From a checkpoint of a small transformer trained on Wikipedia: 8 heads of 32 (4 for keys and values), rotary positions.
Each number is 500 + 25 x the weight over its row's rms, rounded and kept within 0 to 999. Layers, rows and columns count from 0. Numbers have three digits each. The size before them is the row's rms in percent of the matrix's.

# layer 3 MLP down (transposed), 320x128, rms 0.0634, rows 266-319, columns 64-127
113:491528510497507510489495504467511533490492492450520509452478513507473520500523517563488501496486488502471568483469514476512474496505503473469525483439486520504506498500536482469481497498486446
096:488513497492510497458473483557516489495484466466481507520519478481469472471521529482477513507481510526518498465482510514464483490473496484515453541492508498461464485518497484526509541519530517
096:536506503515463499462497499533481459524548478514514551509521455481492501521472503492502493469480469469486497506485501516489489509504496501505516491465503495510478488482529496545487497518530515
105:521468495524542452486488487517528495465514483490524500515498498545501548479488512533490518508472499501494473541531517520522459491504497477516504481483517556508527509498480531496457530490476457
110:494502479534455488520530505483498513505499476495544467507484498508477510537522549473482455486446511515517511505523490508550439479525490485524511534522551484463481550531505552492457497496513498
103:458490517457502477521477523517518498477516482514489478488497471458485495505460524506499542478545486507504506486501476487508476513483493500507510529505474497508462517512492494512437470503533504
107:491453490457481472525486496483561526480492495472465509530451486508512514528467504541485489510487498473517462509484507498487505496478502515540476488469501510518503523514463559468454446488486532
083:522511543468532478522490505501506548501498486508516536534499495498502480497470508502503552508568472499467513477481489493500556528492499537503540531501512486480510501471495492490475470499480499
102:491499520528527529515458513484452493476488507557494501519518500511508499514524482520473459479493471502528536487521448484504472480485476485478474475509523518531482526460513473465528483500545506
096:488477527464504475496499507545537462497492510499458476539505552482529459477511501501492529460534496516499507558511512501523550529518509535512523471459483514499471454475447521493484527454504490
095:539510498522491536496483495486516490482450520516506495481484478477483527505461474525515526497527472525483506477473509470533505484511459452499510545516519535497522499512533534466485434502507514
101:510487530521535564454512507451524488537508500446512448507539504519535483500487479495486477516488525524488531465501473514541506467482519490503507500522502527465464509551517505483528509546452482
105:477499477514522510510427495518487501474462510472513525506529456512485495490517492515513472507519487518472461485506509476531514520417495492500494535488489477533524491441524483486516479553491516
113:539472498473539502469476485529506460475487503499511499529543485493521531501515484478483481468519476513484539445459473513424530495455488504494505534483509478447492497457486464471526519516468535
100:478491485472469505511503461479519507533519474520496500500520487504510507522540512475507499514481506502482537482475511489480502521511481478486474439506504521484523502533565488484466509517477477
103:501544518497541529510502537518519452466483503459458494548495496542507498435433484511508504502536525526519469504448467483467496510494546509524537514510502537443491526507486499512490513466486486
091:486523503522501496503476523418505479496464524480507515451473508528524503491520456455502502503534502495523490522507529528483499523489499497511501531574489468503546470516501500536514520527492489
100:490506543491508472498490456516510527476482512524492495500500528463526462515486502524518483498470484495477484516479507538523503473486481494490519479502489544517510465490464511425477492536478517
093:499496491486500499486510528513528486498493493507518451518481479486527529546496519494499486541491518499441520454435487508491532475538486517531493500527537483528494577499520547479499496499470513
101:506490504474531465474541476506511543500466500472478509476530526493478486479484531482520550535509488513532458542491463502504464494512495475509495468492550511507479513463465526488474536516514529
097:501540494488487464489488463488466510494527521505526473504461485492514520540491525539501481495502510502523527525521471514510492484449514495507463501481536522489478470496473510496451527462471476
106:471498472521498509473499528472505527476492499487512504527463514477573513528561449464510505486510495520464539548448483528492501530470499483499512520506494539555505506474484498507510512495489448
104:477525439475500500508534503492518506533493473502513473461459460527531496498495507462506510511525525495516486499517527508504512512490499500500521498473540470530502511517463497512478536509485521
096:474527487514486482508534470536460508518520514511476475478521492527484453489520503521471520435495518501498495514512498515480475513496442541473527461490512488465502504539511474525523471526526516
088:534487520499516447469491487523501487520521491504523492491526484503524500492485541455490502503530501494456519471492472493460493513465493518500465513482472464441472485476483492533526517510501470
096:484486524498544491500480492483499474494499509519489481477483437521485490500494536509466467505472485473491491512500441531522494513495519457510497479484496505525498476542515503483525469466499462
098:521487474491511497491496532507494503463502494519526529494538488488475470473506481517507472490478458514501483463510472478438498485501503477495510512487429548519534465505531500529513499495509502
105:483502522535527464494502448477507515499481475481507484508487493509488526464523477522529492490520489540458498504511540491489515555435500441513509494512508491530542545513512515501496480495463500
098:537531503484444507525495494513499502496477499507493521520517477509479524534459444456523477474476507519496478490501527505517515502483484529499543477512555506502497523489509499487473491485492502
108:497573465523499504482526473457487474502519511514521520517485492524488515514548493500522480517518500455483465516512520523515494523478507527527497502487548550512523501505480507509515499552484443
107:559498507493471481507483483492501553470515469438462481520506497498511498485465444489477484533537496490510472493480514486499523507488473474524514528513521540492517548500549468451524483479504479
092:509469499472491497534504477508494524521488560494502550477512547479535482511466517522531563495504498518494510523528489514508495472528521519482512493499497472477483500510486477463483477512529554
094:494503485522469497519475512509505440523510517541540472470491505504518495520503487500498521435471466523551505468508483483491497522496497540522455521501484474545541506548465497493470486511451523
096:492455502462530449504510498504525482562502519501498527459498502495459462506531488524507536472492524516511475508492496510542483525494501466474555446514502481488477468519503518470476472529509517
103:474482511544503446477482477481500486503501517534486486546497489494493510467503448557500446508520504502477515509498458510488497452483504546495424518481493521533498500532485511476506468479502504
106:494455519511506547524523502503512490491507462481510498488431505503490511505510486504503530519545487528538497532484489492556547473492521507487502548511481507490489473500516488505478500503508498
098:506476454468518504464494507512519468483499498486535529506479502506499569493516523536520496480480538516554531502532523549527489472487501502472507524540530461519486447546473536483507516521503527
097:527529532483566498475474509519459530488514492547507480465487529503500503505551483507501531469508532522505525505502470513523500477520543510468459496482526538526505513522474507452527517481495527
087:530480515529494482526464448463518501493473517468525520464457517518496554478441527542510516467505516484482465503490475457505459494471459477475474460453512468479457559501496477442504475493485533
109:520517514477497502508514487520523496564501548500475484519541465501508512500533546449517498499537528523495481538521514535508496491491501490545483518499565456487500501487506490494492506532521500
097:449462550496470482514477504445484558514525446500522517479498484482507467509542485550471496546481509495499494515535501533499524495510500486526504460463474443508546493479509496496479486505527492
107:525508505506475480505482525516456463529521524566434494473485488479496475516489458497491543545509504502480506527507489489505483518487525527502476486505489531492538520500527492507521512502549514
102:483488532477530488509481457441509553483459487463545534530500549497501524521480474525504541501520493492509491530528468494574523483494501467488510481488521511500444522477493519518503475473485456
096:521512507494497472545519476478482514507501484504520523504506478510506476481498476493522476523488521557528516529528517499433528523527515518554514499509523529519541500525495484476472515534487482
103:508456474490524520485540525496496482541461503509461484492522521480532498512542478513514482481436442534518486475494553500535525467506510465529544507493488489464463494495484523509524496511459528
101:523540487478521525523497500494529495534525517489479531521477482516499491531486538475470477476503515503461505495519527499539496536474484503440529461485508488490513477478493490489468499553532475
103:510476481521509516479529491543457517478509469553493473477506501483516446479511483499506498497480450506542493479475495491532536500464524524518503515534469533528514529525519490519539501508525477
102:510506503509495458478511480523508460541512469541486523514484484523476524462494550469485452484485496499519480491525472525535479530506474466494510518499533485527496521537507516524465498528486440
094:491473496498518464496476530533504496518494474525495530481474508510467513521460514454538503483483496510538492487516505480516531504500497515525487523458501488470434528516507492506522552506521539
097:491484510473470485493489465518513507516495466469511514497490487469431499441492538535530504551499523491519484483481505546478500542484489519469522502472519520513501497520481485491472520505473484
098:466484486515518455526512514468493477507495535517510564514527499495477511538553509474510540491524489525503521474510504510521510485482508517493496551466517487506514494480530511526470483512537494
090:492519469476477506467503404509489535481541502505502514517489490447487519478504515514503488522456543517502452537477521472489489520528518503530484478475524481500505472456449521492487497498470506
107:508490479452493486472506464491508484480451497495494549491497500522465473493473491485514498500496507480494494511508487513522502541510516508504510500479467556510473530483526497523458538517511458
113:458517465528516482537527484487536463531476485503545493511476507495508540484518477518521490508533540514512496543554512544529495484443538482514485508478518462526504522474473552518510475484444503
# layer 3 MLP gate, 320x128, rms 0.0663, rows 267-319, columns 64-127
089:464502491488493483501500514541443476525530502492487504550503492482505487555523451445504530475498535473519486488497536506482497501492478463506519494553502534489517496497504473504515508504523492
107:542512495497508510485505510523474500525509471486539516538525489505514517470487490504493522510513482471527506539528510464547464526486503506496548500490487512511534502499485504520460485474541445
098:446513472518491528511493478482479539527505481496492504468516495469497448490495510469465450540472516502494491422511502473490489523508494499523491494513512458459493514517542483513553460510479525
103:511533486522478516519504498472499506500547446503524460504517501515501487519527496462469461457498454486482501505511499534523484510498461468543532525540540520470495489515506508512490506567479482
106:537554497458509476508479486486486507512518512502485502477499501498505542530508524525503539476493503477519498487467483501497507471487520525503509527525494521488519471529462499525421526491485502
108:494522483533495530483505453497508514538529454496520486457498493458497460476541480462465486481469485519469468457497460466521491484517522484489475482502540500497481500520494485450547521531488533
084:470445528500526484500510522491493500526496498504493552530504468519520500494451531493486493534544504515492505441510513477504487527507492543523491544483513489473471492476541501485484482501511524
096:507525497476518498491502467504510508514500483463501530482512495479475460517506519488530540503441527464478449497494505502509503550495522542477518536501501476475467525523527518547513539456528487
094:541476530511520490538509546568537481500474532483505497506489502483514463513523513502512540506499545487525508534496516479507525509527528534527540481467475551486498452481440493533482449469516511
097:493516456423447484544527525495465523504507463479468511494489490481491503526541500474521539517510535499458519452472482525483483524497518529517519449503465483482484495497478485503492530501503508
094:542512506486562524516518498484551443509499493505538496532490531484529507495468521528462492524488517496524511472484500491476492512516495554459485528460532536489496526509487522498525433548465506
101:473484471455464542538529520496538480506519492502459481462531498526512484486513472441492474499498512490504503490497543510495531523529477467544488454525492515474483456483492536510473562532495478
114:522514407485461479497547486495494527482537509494514535464467507510464514475533506451495510502510515487532494492486516481488497487522561476480527474473484500519520468514521487473504501475505502
103:495487474494481483532496464453526472516518494518511495486500491519498489582541530506500490497450469504483500484521510518521477528477501497488464506513486497507482526506530518498465505499473493
094:489547529505537496504506529512519523489502493489498476559541466533499518468449505495539505504503524499508472502467505478487488481474556528531489461499509523442502514526470508501465518439469488
091:518512535454490480525445467533524505489492526498498512476512509490533489506487522507487496532507505481506492509503500525467498483505519539474487532515494496505488517514518510475517463507520504
093:482526478517508537516532521467502477508524475450506501541479492519515529488539462487512519555493507488491498439510530506459509507498519507509489501494533543483520500471519489538507486491500475
097:497480495506519518465499486525535497516514469509493502504519520509473488470509459512482468512499480508485496549509497532529511500535481500502468479499511539535488456498471548494500529523455490
096:539478537477558486504534435498513509486462490450518490488514506500457468497470519499525541554503499486506461536503471510510469507486504518494520506494529518489506489474482540500458530506491520
110:496427472506481516511506508544560455508461525459486514527492491494487468468544520503518480534474522498482476503465498456498489488527519496482500528494497496475510521508486495522503480514499542
094:523511532478532486490515474511465498502490515467512508495508481510482495504442600533522530478496521490501464512458476488525469502440499476472520473510510526462487514530486467509501480468541496
101:465487461507489471533512473460528522515467482487484510467473434498530519510488526508480498520488537511521492491520515527523482554494519543516499515513536447478530498515477450500470519515487511
096:478525498545473510536507495543509515512531501514486501476526517456506489495505517505485498531507499530485496515519525543494510524488491478473516493483477532468492493428511518530521488490529529
093:504501508444537483486482473492540516507483509495454536447581473476527534480510524512488488542508500497496515494503492489430478480483522543500491492505509494470532498473476484525475503486513475
095:468488516521538501504423520504544515472428524533499517505507490462530521478489501532506465537480510510557495524499520466492457507461511475475443527515521491511543514501495481553496496497533512
089:499526484508452482547535532458495546500529444488487542536497505496562492550460517528468492483517495464504506504487473489524498490511482482520543489518475537480484475494476509518510494458513474
107:453494473469524476507510499513516462482530479511470527524493516486553504501528491482509450489527485526479505506522541474481507562495496469513488479492499476493491481532518514451512496533458482
093:547549475482457478520492517535491487459511495521532507527501516530492456514496474465515477453467491510540514513480508518454560465503499529498473475521502517477469487485493496502529487493504493
109:523502503494514469546499480447482503472458504499508486509488481519516486518497517533489539484525527491493515471501468542472496482470517507472530525533543471467509483527524485500447466495498520
111:499492470508502506510476511522458495548505495497467497502526461479455497476498512508495504535494528486488502493491514550459486512411526538543495492495480505504459491541503513564521532508543509
111:503496534496537523460476480510484483553496481517511530469501522472525479494488549544467527487511463491516469509514496493548492514508519513490507521516498498403511545505530515478438464533464516
096:510514482465456503501524492552513453519530482455490496448496488447487500510521522486498498483502524462515475498494485496476504458477527507503503482510492523488482502439467480461521512527478524
096:493498494500539463479505504508525499556479540487478510491485511509485490526522476537489524471496491514486483541476526513516482473484475449468532521555514509486495525539484516498484509498501505
095:518476506483522563525498478489504495493514522474518489479473481478507471520492519469483515568502476493474490521479513500520526527511489460521546503510534499453509514484494503465515515526481525
103:494526487508498438507500489476433500537476497529461552497550512483545470539490485496504498489508470491466531457493527475506469505486470485537471459500495509484502486514526469499454558506491483
108:494539501514491530472435468564482514535534538530461506481522512472498499457502487463537498483487502488503508542478515485500495519504495520541482486478451545476463484482494529515525495476468518
090:473491447500452471475524493504529514489529485468491491552523517485493512478510487510494508511503495478516483474503559517459505520480490482521514522496456520483480489479505509546513490473532439
094:476501515480479518507485564514553452512510509493503485537493502509480453473511494467497513524508535515547518491503526532477526479491555471536539501521501503500525452522521545533489473515551497
104:501524495524525499511493521510477504488528427453463499539495521515505496548497474520514468490512527510490466495462495491490487495453507474526501466502478523479540500488545525513496489486503464
097:523519452458482474487484446496430498527499493502514500482449500477520527470504497496497510483547520490494528529487527458464529485501519520494503452523495489526503519541501504483507536489456499
101:529523478486541472496495437503484549513511499492534507483511478497449542483513541495491488494504500516515481476498460506514504488502518584477555450487502454504450498511522502471543541509482521
096:501466529493527467478497442466517543482463481448509505472490560526458512463484495498467537489510502517512465519501492496546493477496508485490499480514500492507493515450503524485494492502505499
093:506545504487509460505492514478509526541495503505513487470497474536523491515515448472472474499471500527540508486503499468429469525513509524539543474481525499455505486496496497480460497506456498
099:502433462507515508509530532510483421533455518490454491497549538490512516518516481500496499492482462534496536496505553498511503506508494466498546479491495491480498541509491542482518505532444512
105:543527508492515533503486486476511466497499501485464536511505480495525515530495581468475504484491510471462501513520532492556488534525491494477526477488477490479506523487505509441452477527502474
097:518485477473461523495529503518511473496490489491496575474486475475505474538491547459491511535492495456530495520521532477504500498523517443469505514435508485489493511496525503534503459499524486
101:514512494522490473497500495494528510551493455512491533498522497497475521478469514461488474473482496495503439482501484543514472534498460461487532505536541473487461499537474484550468498508465455
095:518490503515511510464487460517472477547537531503495496490483514466505494480470486485486503522487493499500473512485505492499525482538512522473490485529474530493532482493504520508471518526514498
092:546496506465519482504501437487537475544527472436523463509470511526443474498496503515541519509472525457491503522504489543504509546473529537490506496512498520483500512495510511509484501486502486
105:495500557508473503484483507582473522460496523482479531526469534484501501493484524523549535488511485525479525508460520514499522485529481519528491485461451510508509503503469534525508507480517496
093:458496501524546530508490484502556501511489462468501445540499492481484499524481471527517518526509513520541461518513491493475527515490544530495480501524552484462499470488518543533512471486529492
110:456467534498485489501491503521508499533503468457438549500478480470515506472522535503488486498521507499465477547502535539473531500510526491521520508477509501498481499496500497505520517501494527
117:481486474480541482528522541509512524501495502468506494475491456478506495489483483496520450527499523522511473527509513497469554580471562470504496476539522449488489517545514493501507516478520493
# layer 3 MLP up, 320x128, rms 0.0651, rows 267-319, columns 64-127
095:530504473477518529491506451502536521467466507499490497456526479507456532490477558553522473542487479529495525472468486483515528511488524532520476516483483487501483492480500507517503536493479497
098:524457484469473518507485475521533507477485535496458480504485501483464493553516524500478469516465511493478475485447498517468511493504538515512491500488518489503495509468515504519515527493536503
111:455514512564516460477460495510497542499488488533501493467504494570480520501490485450458473490473488528506486469510505487493459525513476448511522521489446483500526528479484505476486532453486517
112:491469511489517491483537457495504493559482531527505506474481468439510482489488509478510533508514516511491488516505484539472512510484540491529499477484482503485467501553510527533489488424533470
106:473461472525507483538538489498495498507477504455507483548509452465501448508460510485491471552498506502470455508533539464496457521507497483514506515507515472494456510492505532530518467495510514
104:498504486516525463480517508514513487467477517515476490502510509496515524509515492504504492519499497529493555502465511533481469515520470442473507511478496472523522521466523519519510477507495470
080:468478513496456503491543507470489446536482473498469478544500514536532476532443511471528517483515524508490510493503505477505488491506484498520511500491531569498482493523494524511479502521533451
097:507540537509557528483482471503485500484497486516502499512532533490490481487497508480519541453475473509501511498532460487502532552477497549442513518506513466493494496497525484490537522540513507
095:522468490481467512503535455469477541514489507465493470429486475492476509489497561501488467512493482512497491475462507524498479526487516467482504517514498525493506512502561521518502528487541459
096:523497483481442510548487558518477539530498487516479510475480479522485489546498476494507574504501486533451544450494507518508504514509464478478533512501500510500491517508479498454471511497508512
098:558506494506522458520501526492494509496471526535524581532447491504504500491508509501549532486525529505514473537476518493477511497474527491489490523500497472483508504494470474518459489469518516
102:500515470491491519534494524507518473512493509545460489479514493536514462520475454474522471507475464508523496458513539474538460497506453465527513505529497485511523513431485492478512544533500489
127:515501444475495483487513509515472492475532494520518509499506471491490476479520479467481510499499503512510519462484502473463536456515506487487482493464492509511497482484498488479489504452473511
099:476487484448462496517511513526495516504502467466473506518502512493518521477476487516507537516537559493511499551456513510475511482510494478511499466468489527479473501513460471517515519478535463
101:537491425464487494506535500502486458497479492467469544459467493475497496467513493510492500543508519485485467502495515504467490501498512508530538508495483530500503485463516474513500510521539480
092:535479492453532522486447502513508474521486506508502468527503506490478509494447510529474501502509526481497455487497471492506483532491529510479511490541449482488525500525473516493537462511511493
097:481491539522573467488498457460515531485508501489522487512508508484499512494525494544545543505514481525500494499506502519555494500494493527474501490507554514507490518514469536480506498493491520
096:495509500514525462543483502484490523488504500464464512510526486455508479517527519447518542485503496469530463487539464463505526545502517486495533489520514483472461497493492515533520495533478497
107:510506442486457518529519539494476515502518469473499474524489479540500488519521506478498468500485562489495485497476544468487510495491519466512523483507484502470468529558514456505520502478529459
097:497495451506479535518504548505522479492474503519472474456544492476492485472543489488500458496465501505538441507495553474511490512522512492480493481472438528497499512502508478472534517537512495
100:485498551495552494437491506462510497481506525480495479487470503511516482527533508529518520456484500525510554496493467510511523477452521436479510488519500550515516498528498508496499436458516484
110:515518457480481495504542531539473464472555470488491487543524502471477488489532469450530503487513501459493482506512504480482529489463523440503541476453438514509474480494517511520486505484539471
097:505505515487489554510523502520535448517482479484461516540461481478478506506517535508498481470495498434499479514453499498495519483481503529478539506503512500510483516524475501534516450501472478
095:519489502516500497557537542467490491517533515482539493566472504506524494508480506507448467493517517480488497530557505505533478511531488463484516552490507532525501489486500523490486508513506519
098:483476502500481519521485512516502489487472541499481507522512524483513523507483474519554508517477518545523494479497555469435449536443509502498483496515496463481503519493468483526482522526495507
097:470524519531491487533459547514495544435503470486526581503475527492538453505474505549464507492508503512514506480510478469512522502497490474509534533483480508476499472461529488537478482470502477
106:487514488524517484517519487479509486503511503509504483486509469533473534521465485520555483520455489472524516515525473476504511500497515477510510538507542498503476517516533463544513488527537513
096:514468502502487552455510471567473488500528508502495493490527514518481492485499486515542507484471551509521516513493519504533495483473518516513552487479488526516488449484490473486488564509503475
105:506497530496551488523503463479446497468520462513536527502452514504527516474478530516476517480538496494459529486493470516497461459527493502505512505478503491499496482482504497489478457518515489
105:551509464503446513545505523531519530478518480466491504504518507516525490519479484489497478528510476486560492498528504495479493489537480489510523506495453521504512505471523469469505452456504469
102:485532497497478481515523523477497504453525508483483475505487476537491493502527462469533493523487504518497514481494512529511487446522457474526494488481502510570498479495477500494561543474513514
097:498515493497465521448507539563513466536515483502541531435504480449469487516498500498516502462494491478524496502509464469474515499470532519522490509519501503484550497478465510478473546508466545
104:503533476461454503492506495501498517511490480499504485477492492477480501500558554458483495523513546465517487425492479472494503558475493511520523475475481521475508473478492474498487500524510500
101:495463553493498539485473473506509498495498534516501493513491516510520517493486493537469498539498486524500513535484476536524514496479472476508475507519535477524554513491491509467541474536501544
107:512527488525536465536473485492491482535484516540520527502509551516493513528482445484538525509503504503492524486483502459534513478491467502514466499541461503500534505539517480484491556496501503
098:501508492507478541485447474486494500536530477520498486485503510462512531482466503538507533494461468484492508496463488459534412486542482516454514502453485526476510542540555487511512449510500516
092:489461487512517473478512527513505526457531490506497475550493558483503474464569498506476545445537480524500543491526503537501503476512493468515501536471467531562476489515501550494495519447517496
095:480502492492490500493461555527550479507505495508513505506510517546443462463530475471516505502511543525526523495519516522495531477465514451537524527530486514533512442543508505503494497535525517
110:512459492465495468539521484498509521516451551507518487460520461494498518488508532489494527515505492492487518524491533511504500507529510546479489503504540481504448518498456473505523528500525540
098:429487540519511520509470483489552527496515503465491474474491464485476468520551479495499500544489491508502484531523499550472509497517508482572526465447523506500526499489525487496528477506534498
103:502491500518490511524467477499504528531478537514548505443554506492496502543500492523522480496479503532471493476503523500532477551511478495511483519496503471485463502494530550455526529533458540
100:524536485513498522509532516540449533550468515536510493466515467476502527561502528431500483522510477489454502455481493486480534560516512500500522471487492474487510488483497504466503513506466499
103:498534475483506506524536477506512502475521457487476537528512518483528441469500523482509531497504523482437464536508525545508483530481500534499472494533506501491486482482500501491502499491528503
108:482517489464490505526518493501509529525522470489524531505496502503505525506486489506475520474545524476482448558509511500485459472515467487509504494508566472504524496532510498499466503537482490
102:483492503502524485529519489502482535502503491475513491484476507497483497513505476511501477521530518501509488496483480523445522474472538493532505474518511538502498488483501506570541523497540498
101:498492489494484536467512505546502513511493482508468471516482509511509507513539475458528458506510517471538495533483472514516512505502506474521555525498536533514507484550550480479520482498513507
109:455569487496522543489517505511491494520545423499539508498487495489524441498494531457479524459502535515489492450500528505453509526463537449499526512506497522456512513470508532539477487497522492
093:496467517495505532491493511476555470479493471501497512517511481528552457467488454530525487492502496532512550492466494509479479464481481487554479510491495504510501537488491489489532468492508509
088:466480463496470515518511507504457524489472515526469524491453471474542515525523514504464485533529540520500484495458544478476476486504488489487523463458486485519449504511453494514483533530527486
098:505510524509463543487498511514509557483454510507548521467481499520526481508470545521477501477473490459488482490484519439460496537506494515511496494491490488477531509482480473478513509493482516
097:520495489456488524493506502527515492541463553521527532434507503525526521508528517508518501483506485497493535519506483503483474523506491483493510475474464494528506506491512451519567508490498474
111:564511501505483476506495502480490514464490494523548502534478521524500490509506492525487542488524483490542532505486433475543491481544487521488512529491507529513499483483504481520485478517491504
125:471507491501540439500532509518488520464509468466544526518443460511506525473509481536515490512543537538500495535503503538519498498465557491554533476473539515507459507507487485507529540484495495